Weights of a small GPT-style language model, trained from scratch on English Wikipedia.
Architecture: untied embeddings, normalized queries and keys, capped logits.
Training: a variant of Muon for these matrices, 903M tokens, 9640 steps.
Each number is 500 + 50 x the weight over its row's rms, rounded and kept within 0 to 999. Layers, rows and columns count from 0. Numbers have three digits each. The size before them is the row's rms in percent of the matrix's.

# o: layer 8 attention output (transposed), 256x512, rms 0.072, rows 11-63, columns 256-383
# v: layer 8 attention value, 256x512, rms 0.0402, rows 12-63, columns 256-383
o11 096:457459467496487586488389454526482460530521504535502543489394495521430576496487424471573469564629509482540490360597529541451436483483503447648562427543476513566525509507521514434429452498529532563463478489442459454551421511502580509456507534360565401491537555611483501536579470461479619568471466533464533477551468560427451373503508522426475465619405502499446550513515506537455493504444
v12 109:478508487485498490477469469500431508419413544486520475529516487457552547490500487468460488473492559535479526568452510513482507515464583610524555543540459578504573521552460602514447528515541486415426577541435564544508448478524487622547495509518572431458479464530487575474494482524445615503466408552518512457535539468516455584539522446471452497541542405466525510497535497444487618519420
o12 105:589389501517521457489558440563488508483524423360462491458557510519474487441513492481391518553476461555542482413464517493447369463521575481544419512562523434461501589505446523559488495570498526495428500501422511443493425476558553565508442502535492567555559479445440495430533476373554508538523467486427542523532522520491466566441511588475546489529449539452456500506493512636532545560560
v13 097:530511510541506448526501437499500492503419497546563575512533531472504445376509537555450458486529451489479524500587521415518532536621486430494518507449539509519458483450507598516454571329556468574549508534451560497590402542473565469483476500433520556541481592476492495441512522425434490526560512533481479524429511419445538488447556484555498582435419562586470538461484506516538568422521
o13 096:519464507448545523479489516506489528410447463505482545369537478461497474510457494539444530581591547448596447502528572522455410449451482575450549482486540495572395478569542559472466561446486544402499511433547528410513529561489373478524482464492528514478477497501529482565573502518515491572573491394519525529536485543459499472526525543436503608626494507488457560457508520482448559558520
v14 101:478567462560447569494459453524478457477493459471583596505577594554566595462575500525504603431516532429518491529510525481449520570478503527491412474450458537514505497497512475514480515535466441525489577539507460427456577497516524504430490516458508476501493551516481498451546536563486564563474438460437499536486465482408513472388535575590448438555430525476498432507470439400490488453500
o14 103:521474522479579439538533470508464566514513422461485425466534477412539447512529473567543524424634489557510486495522517547523496491588520532487411503545508450599479541469521475429472518564473587471516566462554505553494457590438529508550462596519556481540428513470565546512501481491476563453442480509408553512520568554594520568440480475485539476395603533425460408364459504562409482528502
v15 104:523421521500426462492510517542518458503553530550483508479504493498468492439593470520554545501450476518376460586589588549502460529552488435463438495453504438489447520601513545511460467480430557538420482592464488485535532553491477486561588451516454525575466494496565582600519513485489522579442500458518528533452499605581540532532447470522559370592453453586473487434451461572453495479425
o15 098:520493375523495473503504379573560456505463499572420535431512571516544534494567506519495531537349384517477494558582484445547504558477551584619458516477580441550543514517493401462483565460460526531517437441534476495479447455501448506494548526525467447461488470568480627535511483472589565458430535511503544529466553475587480505467535460472512508444493447496507602553546518467532506487478
v16 105:513419524490486447425541414476582427378488576534425493419577542464452513483515460521400463497414496424470492457512498462489523544480463422489511605497523406484443419490544552522441441482608511478440467459505459472424482475460478504467423477585457480541431472504494499467433514469605460510464487451466488485431409461455467527482496579502438557502562540464549537587500467504524530410493
o16 105:547550463576474472412457479469561465514468554532519497444623513435505472506510457407545513479478484385470560448497486516452504484352543432444603422459494498510478544427536477472520474471414471508457520449516535461461513502515598446381455453487415463509503506483535495491485390428485396429558470365461458496526532465532561452515562586509448416448449559511523486555523424523496497443449
v17 105:496491497428452509517565537490459384449463505553541509479422439490447580425573473439570389521428518488473551427429505505536533465430472455510567555499528429493513407552427567528538493526553465506546528479530495527424534538467416430468475592515419504574535423563555565461457511531402531425539564546447534443401444442470527447493530500476479507416481407617518478563460428482476530587413
o17 102:410480419538545534414482569568478493539503494421416575444542500425479484526417545542506357436476474461546423546604512472484535536514465502521539451520518489580526530567572484537508519508590544560452527590534459468449480458383493478512544446507434532539531473488500558501520433485508506501509454403446389387524561516484508488619548474502552531513436496566470511531479519616478562445480
v18 099:403559536452640600571530605535471549492531571441524549514578584548463536452468454466599486592463491493461463464426488545441472540545490528487565543479443451396609519395516529399467509544550544426474636570536552527466491441500522456505538541420434510477447591496396437435545465522526567515509470468485515477524492461548461459390546562424453505552507573476528548519544466542489507491483
o18 101:466442591491478438543519549533531477611514444455530528459521545482541431588548547518534513522455613450500475511525601465535478415457553600446556510517534503448467487574493516541527571526469500523462492435559515481499541506562466494531421502545474501467595489536536575491461502449475439495540549546550529468539458525369500459466582533396524550556507578545468540560479444420539499506491
v19 104:405517455484539457508495561424562488551521476526491538485560492459468456549480485469385528473462483584526550480484542578495522552490423515576458443527499546538536547545485462417525521443479450453495545562512513515503454521584555552528507457531604451493591436541449508529540516406548556582474446424488434544529493494449555517453422493466583542390526490517497457499581566456482445514463
o19 099:531456550493570510413546484485490565584582544467504499501564602511573516488565527431514536493527452539570468508527481416446485504482477464522501545549520619504512485581376367385457528697543457364491507577505558483476554458400459511495497509487511474468523485576533538472466533412488469505438467557566506504413484506504525461513515482470492416560569534499469422506589377477479467576432
v20 091:564529503451551481577542520526448535529540395445464497534507624466586448456505519509504531499580493431511543548560531463444460569470478481505436445499521557542495495439538510505565493457538443527450506451523402621481467546393519506486540493498502397506496382520450511491485463446534404489451445545563530469500460464519534513514439544601529500405503496609416548494451533501516467432519
o20 098:509524546507572480376582475539527485399558519472495513628499519465404448485622535491536555491525472492567508499590500374502602530518538476596496478476477512441669594525468497506402545416497533467424461488470533512505495453528507486474446442487573524454590470527512473577504470568639482506489451453411532530449438464654552430565527472535470446446535506595501517496512504436455553467452
v21 098:498498516504585486512548552491567464609465464521491491464508444543519513521566416470462472536562445455354444444396445446497592622469410447566497527445572479594450462535459466417549477553538462482448512571439496454440515513505502543498497530565497447522614377470437424484547538569533524434560530451427551502472408502616475441554547483522448492447418494460483461437511525470470484525554
o21 103:526515523479512441402455484443521444529430473457561450476464543474444509481501473546435516535551521505478496462508511427486536520584395515429532505481440506517478471510376444478602535483525423516516555425469430474593431455557542491551519394458448486425498532491517588576560416543457513503465395461567447539461569494441529490469557504493473464474493461562551464455514447522507502527553
v22 099:611517443497474425580415562453527507502504496590452491498509559469454550578446485481462471446483480476576496482446472449452447581561512565533425494459416500497505569530444517479439475570589526495499575508453478565545552531540481461481535463484463496491518508453518534581548472528489488566527591514554520486466496480545475555496491534540500437540476575502483546508570489505471561582478
o22 099:437573485447480610518613559543533507555490508553502480499429501531463529537488528442483527518507500541501501504527471511389476492506555562490664512537464499563485562464567473520559533461531568404511468563454501529502565521565487527560516432509420459468579526506541480512501539510484503533554468513503385668514507507503547511477508525572519424444468525527570502610526522497484503395520
v23 099:490505556402462475472526623564438482541504446522504584501538507466601465515429382508497461545522436561514510445520508499501513539477457561538493494485548468507489479515493485476464469411470538417476513591522439542520544528507486505492506517409532369480500475530372537460542558520442503513435491487466452572530520473412438463490447583454480525477488417557522523500546474548508487547599
o23 096:615576561580503441422447518529472541522493467593525561475437483497409463455538416433486529575472488504452517521455466540591480526469518568495486520448496493471529459425438479489473520516539468513461557503494471453613457458532529520460560489503466505456535503350474533541459506489490545487437509495561579496452463494523461465545500409540447398580521520491487498555470458468506502520506
v24 096:481487551476477595540500451459403443537598492566565562461450489485541598565497447435476578447587438573476520524490521515486573446477492427562542473494485546518463429421480473487441392503433517498490443493563522449512565528556529425447501436508407505471537422528449415576583483467489474496577535416562381417477532563453562558497577448526577448506400474511522422480472458606582516390547
o24 097:584421541481537450558483622486424479531631490586483514492425569542483439537507487516516545521465530541458504444476500473425474547505425507516487512466562546435480520542517492476426467479552480498481510620492486413499531492487431573512514529541517569465437386503541528591470526489400493513454528552487509547476483489448455551382440486482513536470441482601515530465491519538487442537495
v25 103:553537463462563420529379561492416452417470522541513521474541522515454450388466480466489497537579451452655533378527510506458426460485533512543451470441448476536563608535469530432547543428569462563537516496480515428528574457492515553559467408495519458467525492580540548529482554502568470431506482517531454434411562515491510531546543562481549543623520471526449500533460467514511488549518
o25 105:404462518475579516409440500445448510501541449455503549470357463544451568484500533488622496474477500490411505478480444444527560573506529530514587483447492604548555551414520505340536513589438506555504505450485551548508476556486637485500496559466483501459483543446495474547564456529482496512513427512620485524601541589559456481489477412502575415491509455460465525490527530480436429472511
v26 099:493469574520536480562411503472527454485513428486457506413448567571560568557526483537572538523436482359500473532546486430460490488532510552524517585434533509473528539543448508487551540478479499491462519498431567446559460584519449468511527470487588496478505583401510490418434484490475498458506545490505586469473539446523466485429591415506573504476559466581372453472531440466481468575523
o26 101:530425405462444454556567558566584485537498517488568518549522527532487594524517491502496499482571461528561466624456509510463465448507495527518483332549415477488497493430531436513455589499571601577578488487497517537446535499456542458565478577497495493428597428574530589565513531492529461442582507532516416476470480507562505460513498480450442569470523511526472528490520593532557563513445
v27 098:463531414565553490413561484516439546499437434468495546537553527554541467526540518515550477506520536482562468546497517409474538404443497488513438586374423491572540502635519517569528514461421534484467528606518498466508575484501451498465483558497581443538374486569445587598460436498546480521521486591426523485496498501519556469494523471470526553448518559501467479531485507519509444628473
o27 099:510462459557539460564502463487458435526423514465549526506576545558527453472519481548436440534411576566521505512586534559577403506450474535477484556433559573436466507515484553512530493570570564566484418583474536518416470644462480519463470525489519542489412445570455458479495486467507533477425508484551486540549460500398438462497521486484529563480506599607498393583505492562450557545587
v28 103:553493446514530390469539481586587537464525566529469379457494495517516351549505463446491516525493533504475484536464459556566493446583479459482516470512496487602491465588479450494634497475556474648518440483517466509584453410513501568487471585470513476407517505508476553464588576500544488422502531467431519504554442475367506446528500524507468487464533522483584531493444497372459471557381
o28 100:485428384503565527517576453498394582469521447531574596519537637538498503549516592433452478382615489592507453525485501606446562455518571418469550526447471383565512536539516448528494496461439533431553487567470501458566492534548478444447468432535510515505487478493583493475509497473546537491488446470572575469555513484461485512467467480515448503552569517539569464445500476493623557542575
v29 098:492551468468470441503481518514503560495469573530469530567516401435531617435516495484479596503449556507463498541440477522407570477579448491503554509407498533576522496561485531513578499583494461535576488499514466461420531477519553543490433541378473430541502524443559457506468586537481560497575489464529550586492448463475458474608462506517467469544470447478501510605440464506562429497479
o29 097:527527608487476497396499541502542514505446476504521469517486493472500524462519510440465468365508502457523483490448526447521503493411518565540515600413505396425522516479520460491454488481444511505465374494536507503519534474585474387459532457509445455442594493462577464474515426498375576489484619472521492570456437510444481481514490434488484497441511472551427557552511489532427468447479
v30 098:546411500517494472418463512509611434449538460467511505499563435519571594479510546511495460518542408501401431504535464508523494463418488491544477601446543495523520499427535482557616478534499552472493447541537388579516451514470508416478466440539556571440448529522497544518448457564481422484501444492446458548490432409558435463473563437445448588562558567455477463497455468460495523553546
o30 098:482482491551520523473425487477590565539499479448524479500513498473388491519507398495476562419609496478499487545481482506587503549506501487468461569503429432536574589447522514434627518513560585528475631508531419598475475491517478498521495433476489562442495525474480542492456520520432481498553562467487373458540498468467443568475448447481461499406429503436534521496503494587455452452563
v31 096:562437576569488424539473610473344502489494457506504553541597411519448581508457471557550430532460423415501484523477567432496544598510501541474569494520517562560493527527537580544531484424577489436608542468483497515540504565534547434500420533555484499505441542440452528525495437516484463418558499443489418562481613529552514525529513448524438457593556506535497522540505461536463454510563
o31 099:552550526386580488560470497520550565473516490399468496471459508502581453492439452541477470465567435447495556536476479392533525524499460425501518581415537470475586475470538542413431426467476449460515534511517433528369450531420465496553532497524450522467487562414513514481467457446471517383478525501456533510544576501430490547472500477545489469437530434518555515477404445497520545501542
v32 097:523437470450476525544523468573511446500502375458583547423479497582415375539476501494446494482463494578466500540537482518493544556572480537504515465480564518593420527483474541551478510520490475489561497560500549485563494474477476512514428519485506489434519579511524545428415538507472497532525503546477506536460410494508500481487522484543595417511445501452493510659525369588558478450481
o32 098:481415389533524543555574427535442439570502471476484498429489464484562527506568482553491502516453530526544536381437545522440553500475523628504443519443480432411441406569511388512532503599591504558456576452515491488465508583542569540509524554546647497590417548475553486472447485498482587570419547455522488401489551510449479446538554549575453521485488450535516498516535580561532492630467
v33 106:475586490520484442582481529487492482497502489543414501523418485374481408479493555381519501640469469506499526578517477376458466488509590555517520386454534519499517573414495534542461520438523460470504496497427509489461400526588508453449479554561473597405607549443554547524478484553459510522490559454363450575479502546425569407467515493519519436433500529544508508459466574545493542476536
o33 107:473430567422527447597494512446507471557457567578533512522536511421401456519497613523428493536513531484532409454466442448469495506412539551482508544480491535536502536479526550533444492475441521528497495567548535504463462534553446486434456593577551480477585456444538480497528477464486421526601639490466411468448508532524416517478444484511507401471517546490533440478513492536492550551572
v34 114:481490435514510527350542531422525479491462522455423523547515509583459492520515480511465482564443599595507480488425471555594596450516512522449467392509468468582449523457555483449553446426497475539596520530517577427542417413497403508475526526466482585462442467541494517424464497534495556501474435549605470396547420404567493529534443503436441420509503489451510487585569441499635485591484
o34 108:432471404549545408434476394523471482533505580504388596503557427388465603481420582436494480504468474499564446543416506419486473467471561531589499533477455445535511439498560515537456585504499504505482481481553430557537545519591473532507541577519609450527452550554552408470455566478457511492605527560434440431494613628461424505522505578539506512582489482487661467500521480364507471476537
v35 100:452438534493465503529595494492548482584479572449486576461502507403532585481483562574504489546492501465537427534521416519540329483550543551448481496457479541392497430473478518412502398521427552479419536561534613407474511528526483449558465446493467488518482496463441371571425461344492456479441478462551522543481553520530455478536529599567460506459499472404530460501516494438553479423405
o35 101:525386550449456461466544548522560533476405480446476486572371520486523505492555526573429559431420451437466470412509535470446499478455459373429464535487550509515532451442462535537382399502466548423502476561602528532504433491493525534487601494556616561516529484546488440438487536493506392534532489497559522542459454526483457580517493444468511535558541533495495473405638501492507523443583
v36 100:555514503471558391449425507498517505477456541562469459476522483500540456570543470556520480405518572553534547392490463408477541477521464449551546391549540557504542505513482565526543516552541533470537570441485454490489518506513392470526549442435410487601464482533555549484538516520504398527452515476518451540492526507532513510494543466527485496495490465484525544502487492547518428599447
o36 098:390497486580572617487501470449524499409439451485477494458514501455502510571483571613481456496504535500486392519499514475398573563482538549492559485416469453519561447501500480601422482468465547533443509508498463471502493570552604470530443418387538468466576501552435499538558422503597565509497528546454459466521520527513521448469539469580468502515474543541433493526514502497441557453411
v37 098:475536557499548514463428468546511562553478540500480465550523425536521511463561543430479457451515596484522530472550476531515387551518625527469490479460499512488481495438469567486374571502473453503472529499481490588606426489458441472415485639545505591405499553473536498496541542567570471460497507464528486538490397469485563475437532489497609572536503561440558504515466471440431461520525
o37 095:466540505524433528491516522460530571560487476409396555586476441438471493482578532446515423563556512576498436498524407373509527469405546467556571360533429508414446531452472492504510505581516443503440493458577539603538405545543501477458540516501495479503503508503522533543484563572508532504505496580451499613452393542507560601557509513556561496438571429449530512479450485485459454621500
v38 086:529499573525502553505416389496459421514507548331513531398356472523526521508521421512522538412550462414530485555461493481441444444503571580492517523512452566612423519544541527533435529480506573502467516373530543608450507444529539450487492516514523484537500471491468519505529568525434558479552457514525522492540467566536471513492475505533449451514545519502633594568457574460522527468567
o38 096:494438371522522485462507420444528472509501504448506524537510454505440502407449448462443564546432549482542503427516501546545392503607451511476496537420552470515526583457457560504478489532493517520461507553472505557539426619477589540480469408455525356542520519455510499508490552522387366542500578408425507418476550438310463474442412482522493487572492509520497495360487415545566482501418
v39 100:534473473509475544507509455638472423510462461502568467491498552528602496449495557407472525409439445566375519572443481477502510471551423554555529503510537501464455624503415468536466508539389480476458538511469560428484572502490453435499495552516618512454550459541501533501412501388499538460463571505524547508393499487515477456523509551539484396530493564512453456507483535499489461477437
o39 094:539507463486457498508537584439510482504525461522532551500524526421506515520401527466566472407490420610516468449493471567490492530518604515636540485459612469521555513541518342506466547546461403620511577628520491495458522523518566409453480503457467521562498562482461496529494489473518544442397498492420561470482507534576504460458464467537512515608498489429557473496516433424492528487536
v40 111:489583484489499567475484542453558562454558537510400521494481540545436603429592513547531576482479562556453537518508473534460506571527560505499463583513533447522457480450519372478349496477488471521477500519496501513519553416519558482463484570500495453495526565549508480388538460458522533524383433496554461469483567542505510523415531524506555492429528462510520549380507586460502469457529
o40 110:492518507442514455594528487507550532543458391431382481444612574484535492428511553415489444513531443518515500480450572502513449607496531481460459559527448453505499497422505492525517504494408507494455542455445464474545570522597438547428575580451435532415540499472512516415519489502498543453494518487510473515494532536501558519461547466473454479425499496542555583470503530516428496464459
v41 102:475483466555603499507533408431498450448566483462511501540525524504628456550609529459507450435434475449542597539535571464477494487505510541592570495466585520492504522587497555507493599525453485472494504452514460516474483628513566499516563513487479483560486469576454498436496467515502566503561571492478533583420556434515581584544477462626413522486459454520506457602534617425491465545478
o41 100:441489522556550466572510528452548563548469422540478494430446576461512445506517507498430514441529465509546565580526459467535399491544509481487474442467487504421539453460536496535481479495508478496491540500527500494476497541498510484436512483547539515535521460546463488494517504457504533430452467506536528599555467444446497520463524583361497570409451554479527538412488604531527534526527
v42 091:416452508456530580423426511439458503565444542450480580476526482489511454466523404585551327467465470531462552502511496450520451502564472524484586550519408576575507498582568508433489455563354485553434473486525538458555485488495540475475545524450481452468445574588454439469517491525547486515517467509476517524531472532511479453599525509518552544467591569478538495516447516431475517474468
o42 095:412555493520567510403550446527445493532507497517509565521446507568519547473569592484507482520511536510616470404536452443531468581449524434565627602539448368544568509424410465539558644477514411567439474459500490552504493422550373466513349458479437447533513529487508476406488469543459483512529486420474509459499506472480458524513483535514461423467515510476552450539465510468434476462527
v43 104:446494491497438465469521459513483466523535468475495487554524569499484416512502610518411520382541512477464562576567434560530444486555492605490409474519433493569425522599478457597464531522479526465455427541533525551470516555463475555520485533569558531505491570488560427523589510471444419550534603433585449570465447440598527431524442519539481526573488485491524541603497526419525465417572
o43 104:535451537507514476513532511452491456511541542433538515546500575516553453543545411515472448451485453461462516443491491512509555531400469582494551468534427542345539496455419535556471535480476562418573490533527436499455499508563533521519490519615460551487484377550545423538547461479404463481539468597454452420455516557557541460562461503532468532513455533558389570447509419496554516527465
v44 100:492449480480411519648505499494534457521500453516480511533588485496529598574436442407537592524520483544469448456522530524433536533437402464464545495549443442502527556454425487570488588508493518597392523469486461524443436467462507476429532577550546516528448426543515460439497521504465544475584445465453536503348497560524497446557496547539507497546471476559454468497571475535481563534521
o44 105:528589430532432529528532464498469541561503469541463450406487528522534504548536537479612516512474536506522400538561462543516531548553470569568549418533496508492485440492438567539455583579532485555447452614409529394571454457518555610488509542507509424517509537537537554510547556471496639478515606560469459488480433508558458528480494469521516493574532517493470502558550614427536642538466
v45 103:505531552491562415443440498484558494458540512492541406438544498544504463461524445549418484545385531471572513594551517399535504455591524409352518416463510598523469417489538553508430595477388484476569501528439481506525535505488506567432543545514580534547490508568500542448557499564551507566540491431558529609548435429535492526531495478511501581521568504444486512545531486486538495592522
o45 102:481501498556518535401486516474492537538416562482432561466483456504531456503525519536602563518553490487547423443496455492446522481600573474455636491453608507498498416476550475509568404535486561541472550483533433500506392594468609512494511552496443571548445473565575539496528467518598539469470481521548549544614517484426537497481570552508407562482547463524424469433558437596438465468467
v46 104:422485511510495463490605559547577510519505534433479553469453477552535456532471489576442537442460545464476479425565483522433463505462487518543512499504477499419510573500504583569494406587433535441431532505509507513456546485567613556492569567445451368498523602450572488492463617509454568478453452499502455485529577529515465458535461570471477536528470542534497589599447527452464481544532
o46 099:481471542475546532562499624495501538529442463448402514508486446467564486415485504497442568415427506518507456487508486486482480548460488486481453527507417575388478466501538563548390497457462513482527564552525581488578484511457460538557490573555573503544495456483528454471526478459442530566569508535471565553532456579433490538481484490533493433550499510551440591465501479515560514473534
v47 100:536597479465527514516506497496555453434457418442552442383430513546482521477453595495493487413477511511592533498559535454451543521463509477530483446449537485548455458508491497371525535483571467518563532512445489605462621525529476518542409458477480449491502549488540596581434390584455451469489515528457589545493527491516487480515561496563463560431573553500510557499498416426529475492528
o47 100:488410559497477484488515517496454452466539477374439551560458469544467405526513458534527545495504454510520427512602586504565505567530539525551463420523472506555407523561542545473578465514524506476472504551505482420551442472531512570535590566522572472518559462528459461526456482564476581520509511527423517473503468506475512452477443585477574523498488455481417610440399446574445483464501
v48 099:517513540478453519519596528587586397435446417577544507463511579543571605484444525431501457468471503582460578396453552629504496516579474577493474433494505559502639529482528518498502425538465476496511494525544527505482540468547424430489475478509440508467480453554372578549390482552509548456362483382564452574508458509593460509422531489448365486437541433426579484525519527516388571582466
o48 100:500554498564460493479487434480450520502527459502495518520555516496588563531453519476494535463444422447463570406571474539426444541534517505455442510502497411505501522469591417532613488638496449570462533450542498529485514552445511520398568540408455602494529477493476580507412573539442458531377426497533512386527521520536552541451448439506511491482518522345511471482517541519483379553480
v49 098:461502511551514410458379544518552539445463499498427433484511471538513504523449562499480492487576476417472598495486515518438546512518540525417412468473536526559482594490393394472512540486466558592535551510522510555565466512500529485445483523575431521471525473442520483607492484426551377572472547407567576579478542583544519581555512494470462526541503473448547562477402517420529520572384
o49 094:462623494459524605539470501510534386550444522559454542450539590467442488549475579533560469522537528572535443529517459590519474590401399490419413502463518489487499501519494439488516611443457576467500452498495455495453473469394413531473518554583502444490590540428442605533567489501589543483472565520518477459498490419397493468548484679479502495478502518563455507457460501498530460482426
v50 096:570433569475517473543452475520474484384427499538599561521424546466439610526447557533464540495440544380444479534457541497509465417497534446464497467452493490555441458447488561483493438449578508430539473544444500506641498519467567523453586538586531468445489538488541539572535483485482494491582524475530589449482452521521522500474478478598466468541553476387421586452410444509540520514483
o50 100:459472545518449562587529485464463487582480486533594541522556486373502576510372492459561567359523451549496526479488454460492528539552508494481454525557544525530607555445488456459594502502458459501524538492549461517500604499465479488501551529509637511500559485483551653502390589415402514509509492402523509548522530540506436476533484516520544451484467576442490506485572556511492451566502
v51 101:570596541452532519504536534481534456403446413523464511469587486530477501580487491498437466487508537422511607400511582562445575539587465445517473578448558455493492481477526427532493520528508516500513484525547502515527511536511519549464447418471437453456413411467399452470465532492524437518606499448590558546514436404576546499517446503592526372449399516520451518526483467464447534550543
o51 102:591528540454543458458422509482474498556542519452571425576512469524496528362548534536501454455539539458509472572550462471584439445471494455434480467415469437534502517415452524497442508454527488457448508377511434486467491469561474543511447469443491537504590535614550537431480499464479475502454490542579459485511447465474496551558511449366467547457513478487452469567473433518530515424455
v52 100:509505531509533503486543500376459536483509510505518440538403557493480575465516546509472464511497431586555483531502437431469501621521484501507441531582529492525470477588548535506460408364520413532497510552513484515493498425519479531523541486504538440594609444478641531514429517507447503488418570383428500498518444498418602470441410471613552556468525543496538563512462510471480473557499
o52 095:449488379489436458416530434440422501473516479483530544480484497548481361563480555498552560492471529596529422562543368461474580541502557473482544583569573480476489446523515555479516518547431479491513514461467505471513530647592556407550490481521500540539586472479552508594495561484519547521461524479447521491527500461542437603554417592507470503518525501467511463399432542575456545541451
v53 109:494562621478593509456523575460467505532497477502615502510448476519462484470512489538490541525635446511383569540528477550389525476521542523535541450498475461453390369493464506540572489593466439561464461462502485534478512498563553553503520473607523438458428518523504538599523478551607456505501399522493477582543526572567478517466509507553489516472552478523438541469432549475453485347544
o53 107:520448492452557498450502470474449501532458539523411530477478546503517476510513404481544518581520499432520471474464536504463491418549461589508469575535504487543525473429595532594479490489507489484473520489464609433399550516542528456489485549488602463551540501481507439413510521558412450609556548538526480640503450512498524442503381552536383473424491582432536447487508445518484523524437
v54 096:487558532485456424545478463490470523490506524469469457525432500477464397522426499414454467498574491563477475564453512516450556484533582452497508512523565446489437455517405557446547465479520484546494568474469522513471579538447601403480510425457533423516482449540562627583487576484482495539505489542518502498458544584612451529588529500504431509545476545438519520492480563531371401544490
o54 097:481524510519455517473519560588483384463547528438509465551473509459512556448468520469626469497541456531526483558443423478537522622560548565494495541403528575497562542466466462515480560547603439570516490525596467532515455424540497550375585562514573560528522572529503543494486445537537513520535542514484537533581470526536457481540569506378507505562502558560564487436513397520517409531462
v55 098:549532409532532451496544409506521500562501468473449486512542537512422393491522514533516459563419457467493434580535503476428457579526443447510481423487522421574524494442482550525473554425434486446528548558501606502363466506434512429436490438535512571577527453540552452534545519494407517522519547406466628568488605468492564468429508529544579481520473508487464456345533374416600540611403
o55 103:506496499560555492447566451446374452563556469462537476515489505580522466480506565540569523492444526473548501539609403491470561555491638546514558506407344541449557464437483496448488441515462513501549575459537483458558641434531570509580466508483558425498514537548477548518513485559451499501403425469492483430424420479434457496522466466542534399535456445615497506543558491485635481486527
v56 097:502424449426547490571535558537515510498555468535562579456552478499578530507368519482559538470494542620537461554484561580469559483405454516447485494487568502466486542472424471530533557504416534481481465514485535509449445516511509484419535474509598431503496488531409470518481423577477501516551521537476507511483535471516496433397497468435543442520528477466473486538532430605567506432497
o56 098:469515541459495562478468441514495448453516517453525507529502470597471461535506420487488495563464460485464499474527530445373442657501616413623479555583518434554523479519475543437515516494494491618451494586539453534569517489457571404473531519685439437512546492470410550470566511540374408469459505549555595501541463511527549531491514499528481514561517437525510523537437503410547547440494
v57 109:507491600489530512516530419422540431498499474503478458467552487477471535445540541479537430564419595531476448424588485544472558528491369505501498473532489442495438489476494528485414581485478516485552523433420451462477423531541542489553504501558447514576458524413583545562465412555555502483492482465545459471504490474497518471489512479538512424538573486444483533506563523579493490468608
o57 104:583521565547451560450489477528541535431432499470590483442525554554511507467431521552493479554541500506450500533503477387519466518460572451490536471456503547458496496559417539503526509530472484548603547528536536602441626506446533460503539419505492471491499431520534561456437459407487425455455340443491527444491563465505514577468539486465526469576505465447444587466550504423575456493527
v58 099:456411541550409510498421410546499452389500457452475505448503433507493497521535568488425587493555523452472530514424554470524450450530548465465447464479447525427496483564494488493499618447405516428544479445417537489481441565504531485535460508505540487574441534623636464464482462436421519545432472518510595473541507487467500474443455480542497610521455409397610546447439548621427499519526
o58 099:449488478449533520478472560523511594559517380488562465468477600505424501443586477510545415462499417447486540500462523580499512551539593483545465415450442456567445551393446482486458487470475370476391428576579569475500508485414529515499434435474430569532499510518468513415512526503544478552519492479341495507492476506378438590535462550446478435505525491510412423563500425477534480481559
v59 119:441513480429462430397513477569476557434448456504363567518501527596463473400493512528639487434498463578514448491531487490422496453521493558520537433463558463512458462517445480487458535409549502482517522526501541550381467525467431519521516550537559489587526512363480569485406422502547491502438476528578408406491468489507439515444549519482514442561482529560555443470432584470532437526485
o59 111:504440498540552436516514484440472530493509535503486452560435424452450563492556498410430489461559478541536509552540467458572515554605537412554512464490630548567601448486575436459443552550435537513537453489546523522444518534468524494559551429427549418529432506558547502535462473508483517511510536501481536495528408506499535509586575515521522536470339436509424510472447425579533459571527
v60 096:491531494400506518492585431535499464396468467530506522543428474457426577497534513505468527507470541447448542542516482488498443458581524490526506608511510521449530398462591510521489546479539479496471378548558549443549557539520526455446475512615441447404524400547474573535397522526461544498467457475583543466486515433476533509516463528551472455515503499611519521563423462570446454433445
o60 098:420512455484492440444555565514471519568456564543507541613472522394492459427495517431540475567468422448440435465576483440421475545517480412461500439505472536488473499496536584570527445447493477518560528491592488348496504445494502502497618540534610407537512471486534467422448507420455461512531457479500519523509544498472517597475516519525526508511442431498486565465532507497468535520529
v61 103:477416552429501502576433577545559539590556563534538458572537457550471519593530568472518454477468495464462584430497528490509635497510441511477571527470451450605521528578467498578527571468554542522541517513495479488583451443489580462427548529528510489458431486393453480541507509579485466505552476564475501543479556488414483496517509588439491521529489474421574552486542431567499503412448
o61 102:424544471353556480435509568552478489484552500484501512638460458438511492483483619557451465444558520468536592507496469479480461472513537471563505478503537530551444522556530442414453515518462562615500464426484547500497523493490471587493554575539564486546486478544549488561503558552525430518553575444460506521463607493507558441522472495480510476504523442403483449477517469529447525559490
v62 102:497577479461549447486558564528510478409470456466451430451453480466475491467522495537465484486554582515474537485533565516504589405511520526567511541474484462546485506474509479548494461499511549578430457464550425602521544458576446421478548501481585489560513517523459473429439489488515530477465501472423470511428510464504398378502432569566511469438587419516540499541527493464440372562554
o62 098:475573524498524444562460535518513577532479589413530606504532501471511548473492429464452450594553487567452474466571415447576489460528523483513581505559405394449423515556450436437548505452491486495472489471441458498529518484459452482496559530530524494536491450463471475456526454472486352486481543372341542561447590468502523494477541493423537486481596533561559483604411610454490469537487
v63 106:649537521583472459507495476531515463532503482563461496487419515415472526559537543534465504502461479491521595478502491399442592447545451464436518483476411528468524466476497590383559548490564579525549505569522521433452513470547491538576552459456433402465500375496501583582527519428590446433397552526591508546512549538437463520529526536481581510375483506513447586420529523510447560505428
o63 104:486532543493485478471481511510446486534434485423470514467575588502473535516457455518451508516525455537450514544585453518535481454519462476558564548430515553471472517475567497549535508337487635431549454536516455507464517525546483626525460492562498465493458491491396507531517536449512544531471491469486542539550579593360531439433544537464480539559517542479535435473529466466577507576361